config.yaml
num_hidden_layers: 14
hidden_size: 256
num_attention_heads: 6
num_key_value_heads: 6
head_dim: 64
intermediate_size: 320
vocab_size: 4582
hidden_act: "swiglu"
norm: "rmsnorm"
norm_place: "pre"
norm_eps: 1e-06
positions: "rope"
rope_theta: 69100.0
rope_fraction: 1.0
qk_norm: false
attn_scale: 0.125
bias: "none"
tie_word_embeddings: true
parallel_block: false
extras: ["capped logits"]
init: "normal"
init_std_qkv: 0.0333
init_std_o: 0.0
init_std_up: 0.0333
init_std_down: 0.0
optimizer: "adamw"
learning_rate: 0.00152
beta1: 0.9
beta2: 0.99
weight_decay: 0.27
lr_head: 0.0163
max_grad_norm: 0.5
warmup_steps: 218
schedule: "cos"
final_lr_fraction: 0.1
batch_tokens: 131072
max_seq_len: 768
doc_mask: true
train_tokens: 529100000
max_steps: 4037
dataset: "wikipedia_en"
Each number is 500 + 50 x the weight over its row's rms, rounded and kept within 0 to 999. Layers, rows and columns count from 0. Numbers have three digits each. The size before them is the row's rms in percent of the matrix's.

# up: layer 8 MLP up, 320x256, rms 0.0548, rows 100-130, columns 192-255
# down: layer 8 MLP down (transposed), 320x256, rms 0.0468, rows 100-130, columns 192-255
# gate: layer 8 MLP gate, 320x256, rms 0.0548, rows 101-131, columns 192-255
up100 104:547464531520497560452575442544515474595491500498417546564529477426430442471460473543465478538493586472563493485461475454513436471436543503566631392516476526502448390517494490447503431504555438
down100 106:516525547498498570525469489449444479450578568502490368533455596405522483495521426451503461481447439490498504517277520508496409419534551482509446524538528506517454480537487554541426491499569481
gate101 104:543575538467405500475472481454571457544540482515541525510410511536481529600482391464452516562538441386509550447475559517421416440574500557492577547487489524563501460596488506567471449477483548
up101 105:590546570459495515540453419574494463510532564581512476501474436506502443505580454514580517547506538454516482437490529448456564459591567551536540479358505520541518558552495510519441554504589369
down101 102:460525503461581497484459586527567458419475501538441542456520543534583571452478446495523616540511529436476476492561497477494544468600579530534504569430562629516518472606475403450544499450515523
gate102 103:439592436351499537507500589643511566487445398571547472457460488510551491522464499493536497572518526513520548442506531519486483433549486478443462636464504518526484505523470479525473451433485370
up102 100:478450505383549544520464621525490495503501582412538502523438379542566509462394449535419525407580503515455536419514503548420462446468512444544529492480494571573535425452480479403473516487500542
down102 099:537465501552470506558446430447508451527464479515435587506466503430467574546448535460510437531515474457489537417589592491525490595426468416616503546529511412464466572577580420472525479517453486
gate103 100:470487458478438482440455437431438515474577530512464514504467489440465477586531563564504486519494462487532545515503523508507496438533545499460571509492490443463528480527559419522567527482450480
up103 104:438433445424531594343438521417534586508525529466416502527459463439537463538497526537528462507611444443566409569609457531604552573561527405495568525559541568428475484442508504436475565468478408
down103 106:509547435480530454582550459558518570419523412450553550517568427451497543473362449507523467571469449511518573539518472417505629555490525580570440584564502569599500480501528439519545491429486474
gate104 100:572508554498493539442540500490554518528531543540567596431518526524519604442495490571531486537604439408521467393427446486426472483593550466424470572501531483487568483469479413476474495436482534
up104 105:426540564457518476583459443553406497545440489479534516457492517494489586501470580447538538415501511505432561518503527551485531542475542548559551560342518512474447441495524440412523615508512502
down104 105:427483433480549443541483584502393481544434467434497400564436558542464495521451524446488520523412502541498505541547487442494532598407544544506497515428439519448595502595570442481474547518529547
gate105 103:612483517438561449360426409487523487531537540479509489581532504515430508510511474475582552429514579460590451522583484514474567472454577549382510537525456397448579575561568412439492509442570598
up105 097:491494523510537539557485493460566536449482397485478558441522482487477440518529487498439527496490522530509511475578536425500515487457503479614497407448487580497466520486463452544480530644448402
down105 099:447545514539472491589540542533493528539512565468553555492532479489536511450477537580563541444449528501432476516431452519564494540507450473494531596547438530440448571453509540446495535525464496
gate106 100:575536426473522497528484520486525544582477480455332531495498488535494510465458446394344440524587541420445497525519514452479549478457410548448510496527529480405575522549456482529407499466406464
up106 105:506449389547495453531555475598497453404575494525566459565426490506415598532490545461435425482429488479464454502510533531517504510522479480458440547488484477549552507556525478549543523498468562
down106 107:533537468498509565590539487513450471492420519456531512544506580592492470526505491579441533505531541429427518514512537528456502505540524508513404481539549538494497512469559520553490530452493475
gate107 087:513471433432475583489541435518518637473611466459439519550529491501538510514529504479461442425514491492509519480480512557486426485425505509452510525523448494463543496613463578486568427473444478
up107 085:452448396540542604436543487338408521527588473504385538495602563563549501472501498462459430434490485469482476453521482453454487442418417577489500493512460426436489537505496550511575534457521517
down107 090:470533510556461524428522543353487433420493423511457449504570595532503506442537508477423463494477453506489493595478477423439536476497449491448548484559491537466466536510501552494473510558544430
gate108 107:515574510377430474514518550503498475463466521491453534457503505412493429459506463432512515487548461502403547545489479485430522433452507526463477450607510455583573469502476470510525482498519405
up108 103:569533487521526499678512532531507480561572472500491518455509478491518468510491469552508474473469581618463480543449556456416501478468547462466576526513548585507493433373515444538518457516474486
down108 101:461537469503428489502410487454493496492483576440436582476528502548528563468542527522442475517495504509514522481524457492521452487591550543534506564527547484553402506441612480543452486471485452
gate109 108:514631565546504531445414463513469480465505520553470511493540559409413445474507471503554500499525512501522523587483567548518460502420513510485487498598511440476544352576475570599443509437461539
up109 102:533497458493438389502507441469523511559510490447474504505500500478482458556452419618463426378451439391487512535493557469509489522459392526510433493443436451469530475473454413469469548522612598
down109 100:512481533565549513487550443515476546645403406522607433542555569493541530506543494533499529444501471501517566531492498415437543497450422542499512465476510507527516516346566443491528457438574398
gate110 098:531497457429496492498480486493439509505505476517553551558505542529523520537489626569409546516597402505530564572426520408477508467415504544456582557519486516539530538508506386504528455535472507
up110 096:566431563485591502460522483480501538436404480529420499435512439517623518535464533355511504517525539544541514497456478519487565479603557542538490442496670576491536519499554511473481498477556489
down110 101:544499505525465580460477524573508497492598521449509531477455436329549564410501403493561487420418505655471574445490499533508444595405542503529520454490564502512507488522471450494490602438517508
gate111 101:535496543509437585387460519550461501551506462522532512450411478559522467470501487545585446516452485492490548579470438510473519527370385540453519551509592462546535449516434510533502498523430474
up111 104:491518444494568557444516576501465537568481538532517480440506559589545513460508515492526508499450504381459442564510408477411480536502508567499470589475594479466495532544438437605543503501553542
down111 099:385485506414539518533445478430457536566528491499485536418540442503572589425473538503532464526605483542437483502551385571517499540595556412519590449553619541551451471548420505547562551492483495
gate112 113:576427519506507546466574621527511467546508494483487549427462366504452440448480536534477467386476483547563551537478541518469491477445391445463405476529499416489474563451505466551484393444494485
up112 107:465519624501519443543518427566502558506503499448475500506496532534573521517456498435528503574523523499472561492539482521505554457445529544479490567500403552486512534574542501468524583470419418
down112 103:558552528512506459526505480477467428462497440451442459576456486541524452455498535489475441423531584414515498538395539542521506446506555530531516552556552502535464507578453516479566566443420470
gate113 105:432557489520513566434549485503498480515642515566426536538463431592590471443618468531545465500514582519538466512522553575510499586478387503589463486585522465474565530437496406483524418482507567
up113 117:429529523518495532492543572476443473518562391529472549501496394564511460478551407419533487504541586552411514468505595539530534574511486418521513545569532489443490455546507497540604340478421524
down113 094:539548532477419525492570503476568501526533466561505532528482434521419481484484409568545383599471538540522507499500541488412510598513468473507505515541467478444546566483461471448540453565453519
gate114 104:455424512504595516570490481458495451531595526528519520540462427441550511481455453573559404476557516466558484491510561502582429471434504476453518569581485403513472489488452577564554440529510490
up114 099:504541532449490463523520469461432457487512482500443526423550427519582542490544553532521535489414488439519492479456511537593541487469455516505493473557435480512476442602512507496488546584492537
down114 101:510469455448465490491430562463432460494472471602465439507514573552514556547551395516532586489544507477533429518438466542359487474576455441533447456507591531500389536560432575439473448522482544
gate115 100:403524529488394422513485441565433513538489531484492496470491506432433544513566466510453444551509508494468489556509537485478549467485416510397496421502548535481581434499521498511442451464465537
up115 100:477407433544476471433452485496502486521514514508468581456506476494450503600533438528515441520462536517428597561444450529512478469517523488494532442520530515511561498532502542544515623483508439
down115 103:537551475505544406483466563447472494390499541606523494560571415461488540519409477432517537519475496506511549498397501529460451443527518513558422469455470492416489562528518555513463410445460529
gate116 099:466566477514439506402502529503594572525456477501539505514439437457508480454451483481551373510494478582537528540392447453446513555512495566395549454482496554513526525533467519390536468505521475
up116 100:551616503383584490437481459528518478432409561488546525516558495451452561616489446483501531528519439475434447596462527473562507533539455490517517607478513545422480502458502592492553584441516460
down116 104:521569485402376491536514507508534503496487460470507519544555471520539518552510476547488521429569590475489522452514529488542517488628440413494581492471498478464487527595521403470508483492434518
gate117 102:567498392538431601519513486507508618421511496509569518547535445485488562447442468487558490592527454463525477528512592531507471473531556512525491522487441568435600506540573412554496553496577491
up117 099:478641612527540420511505544535523471564543567607473456481578482499459524457483456466469500607499596497528533459459567562554574428551516485558462453530525502448447575614457514491483457386559462
down117 101:508579445526507549430494501489489619451593517599467515530541488520427568484528484544408505550472462476408482474467415448515588402481515613496474559559481518480449501437513390434410462445485487
gate118 104:482510491427474431519573486508484525479477469601483488451541401531507495485419562606479441477506436560466506493462460560480475481461484547534420515454542501455500562511476516490534497564557491
up118 101:532571445555469508564476465526467560475463436479510525386488517441459573526429561492438472476616406563442549514463461549479526478493430441440492501513573494487461494591514465491524535489457542
down118 100:557556454406456523528532421473518548533549562481582519430546441479461423502574403517448576442470524372536465492519563526511554514467535490450520577514548485503502588477489426517439516494512526
gate119 092:516579526511563446421415516575473513562491428527518575547488394534538514484485541458459532438508552548558482454536542517514457426534483599432453587461532388479475478407517482490427540508385463
up119 092:579480517512504413441538577386628485490532503593529499565469560481482464545511441545493491491557496515604422423534562487473433441566537558392572463485442518474417476469466444460453469621439509
down119 095:516456436503525614548518516475465427538513552609533513407470487466546529460522463448578476481583474555438470479532513493567501419621462488459460530489475470525480474472542434558494528540467485
gate120 095:469559534464455464454470502514532473558575555490498474588431465445534602463406479425580456535564566517426515517509467579391521540520523472494472576490341458467438482510458543424559541472506544
up120 100:434475524460453533421529537409499446594659545484489468593545545487446619477502464471561486532506465563451473534540380498468516523498622512454558518407507529547400470460520512400581559449543549
down120 101:484550479542509537485582521450465462527586629477506522516449476493494443432521547488534568532507503521457493498502529420551474506500556514491568468452538572496535494479443492526528492551532522
gate121 111:554442534430501370489597466466611459536449485475527576436545442444528488499469515485606565508404474621526444533404474582506516540476462532387489486542519480553484503449519513490412501449517479
up121 104:452545579536564564520501490504527488538388578504545419530437509469567471468494501395507445507520531432453524596486418566479512463456487524502506530464546537493390417484459487459551449525517540
down121 107:547506495505535469570431484536515558494534552536506482563594452436447496581561486582428520506502514535449485464385405495487536501409562523484516543470548495321544599507545394421516542514487495
gate122 095:473592489535564452457447533482544506392454429492577500525537462478547525506454464579522521498519481498459499478474561529527518518508525462476473500542538492386530553521625503460527488525356490
up122 095:496518522568469473559440490526515496545507485439473522541525508590514470487511511572591551493502566474561565549477471434586470524508551520461451450438562423506488536521476538446497491482531595
down122 100:606485549521549524350511450510420506487408452558478458490549517479539415569559531544516437514485531501457451457630483433504586468495543432427437568461467411519495489499549427406458458500563478
gate123 103:513568437454477480541414440562484486557512520517448418514462490332581496627448601520417431550468449553453484497377520530563472471509483548530432468587568486434539529448579501560564463478563494
up123 098:481452468371449602534385471424529549447480529566548500537591545525419519472478489505557455503501445579467447444565484456592477531476562553546507464536433477493496494617482542468481417426496452
down123 102:569405456484415515497464522447442424474475490510401502511521378489506493556493633527497424508616478579517536502557408558543477476498551437560421500601510555501400457360483512529481476406569497
gate124 099:433531467525560492489416555463520525495397424415425470556373487423558595508447516597520492564472492468597522554495560559498378550636505396480453491510567449491486546565536504551477520449503420
up124 101:528438418532573414492476573495452509488595476517480528508524565544531504551547496517558475532455557527552417458497485484463502469515458524461552545387541517380461529453580478498485456610524484
down124 102:424426489384524460491522477495392508512591498431526520489555507442560431565473536472420538446487445477567495470519511438518452537442566541450462551502436511371478489531524440499532509579453525
gate125 094:609611439538481425576500461581469460435554485481433496534518429496556505446488431569517500511600602486460498553517481486469542509497418579506587528490491469487527451538511468414467494544451481
up125 098:451427539409469545456549467391607491522492557505557531459474508407424509392546525414463557461372579504538449520454386510615566449447531445430465528561449462521585502464526545566521485510506476
down125 096:489583522532443482505610437562456527477480499492452482469548451451417530513528564545540471481516601489473455459535452447520513451434442532484575520500529454516424569526558475468479493565442496
gate126 099:441501383471417498464622499583492504536418483539530493547566512410547599535479475487626501473529498487397492422561582525493446558408540505500524527355388555579558505486531599465453516475427552
up126 101:505482474403411449459493517488444467542424500596465526469495481487540590452460571526517535583490500483414491573490390527583478451412473448533511549477494534427517581538502476393482497419507557
down126 105:537516425519425540446525487509458468454531449536477494402569526455589493537511598570483391488506496565428478576565508487517498474432472473527465476506471548504548506487633473462494532509514462
gate127 108:554545582469487439562535430521549552489554503375486531490454492420463559476461474527524402496550585482540488486518559587526584466481547446526476539505459505469606411537458520555504552481569487
up127 100:544488571513467468453515506530424511525531528555520522622527519512547470520539563499564567565595473550470506627441587539451541573498506519475516494479483494465500469478507531519504574482499531
down127 091:484433486455417479575508538560496565504461499509456492498534547467567438470539522487453478458466594579489554589539497528366526522484537438455479540523517544514603492580530501517569540507505486
gate128 105:541600451488500444482549498582483584528461435467483536501523534476391587521437523515547435490436357501517552454501629578487444473416497571464466528490481578534495521446438492545525483465375523
up128 103:478547546492541496383474477456452415418521422476521529524523487421425506479517498541477456434637505516589515501505477543581508553436531417444505518516532471571532380473482544439547578610569561
down128 106:451565451488478442612523428491507496492545509515508495509519440501387491515435471501508524518555536480536501477478449474476482562448466491562556521559525512469531481542514523416557535562586547
gate129 089:555467566501483447480563397447452484506508552491604546570553414534535484531515486442487500451571488510485543491575408506521551464508486549502505528561509476459538529494487560592474510470619462
up129 094:421473512421513434395491480584578488447489460523487517482472414527496484451516424578449368505482499501490445509478520500473524538534493529522510504471564541594494491466444457544587438475515552
down129 094:434526481511432562552508533484508538537502421558558501421600645503504427493486595517553566514445484489467547487545481512482398457547442476509507481528486502447522519551553483489400456536503457
gate130 098:471499475471406511412395457545449503508528446476445491573503530490531533438513515510476569445479525500498570473509530548534571419512485565387495576451611472483489476418446448464429395489523494
up130 098:425514508465460544525436489562462520564654494506510497563476488544446473490505537514527458490538498426510460437514502476555530571530474509513499563411555412512518530533449521403507530549397575
down130 097:495425641487537478443549421456552483449548553487463598458485483553504537456546438528471433533596501530553499421495512361454502411509513444519477521550465492461548508472523452567578500482412508
gate131 100:455615594432506532448434578518544431565504453555520456480431494479529508501464472543540507537442453524400612539560546472575515451411501501545452482535494365524526494473491504539437514464432549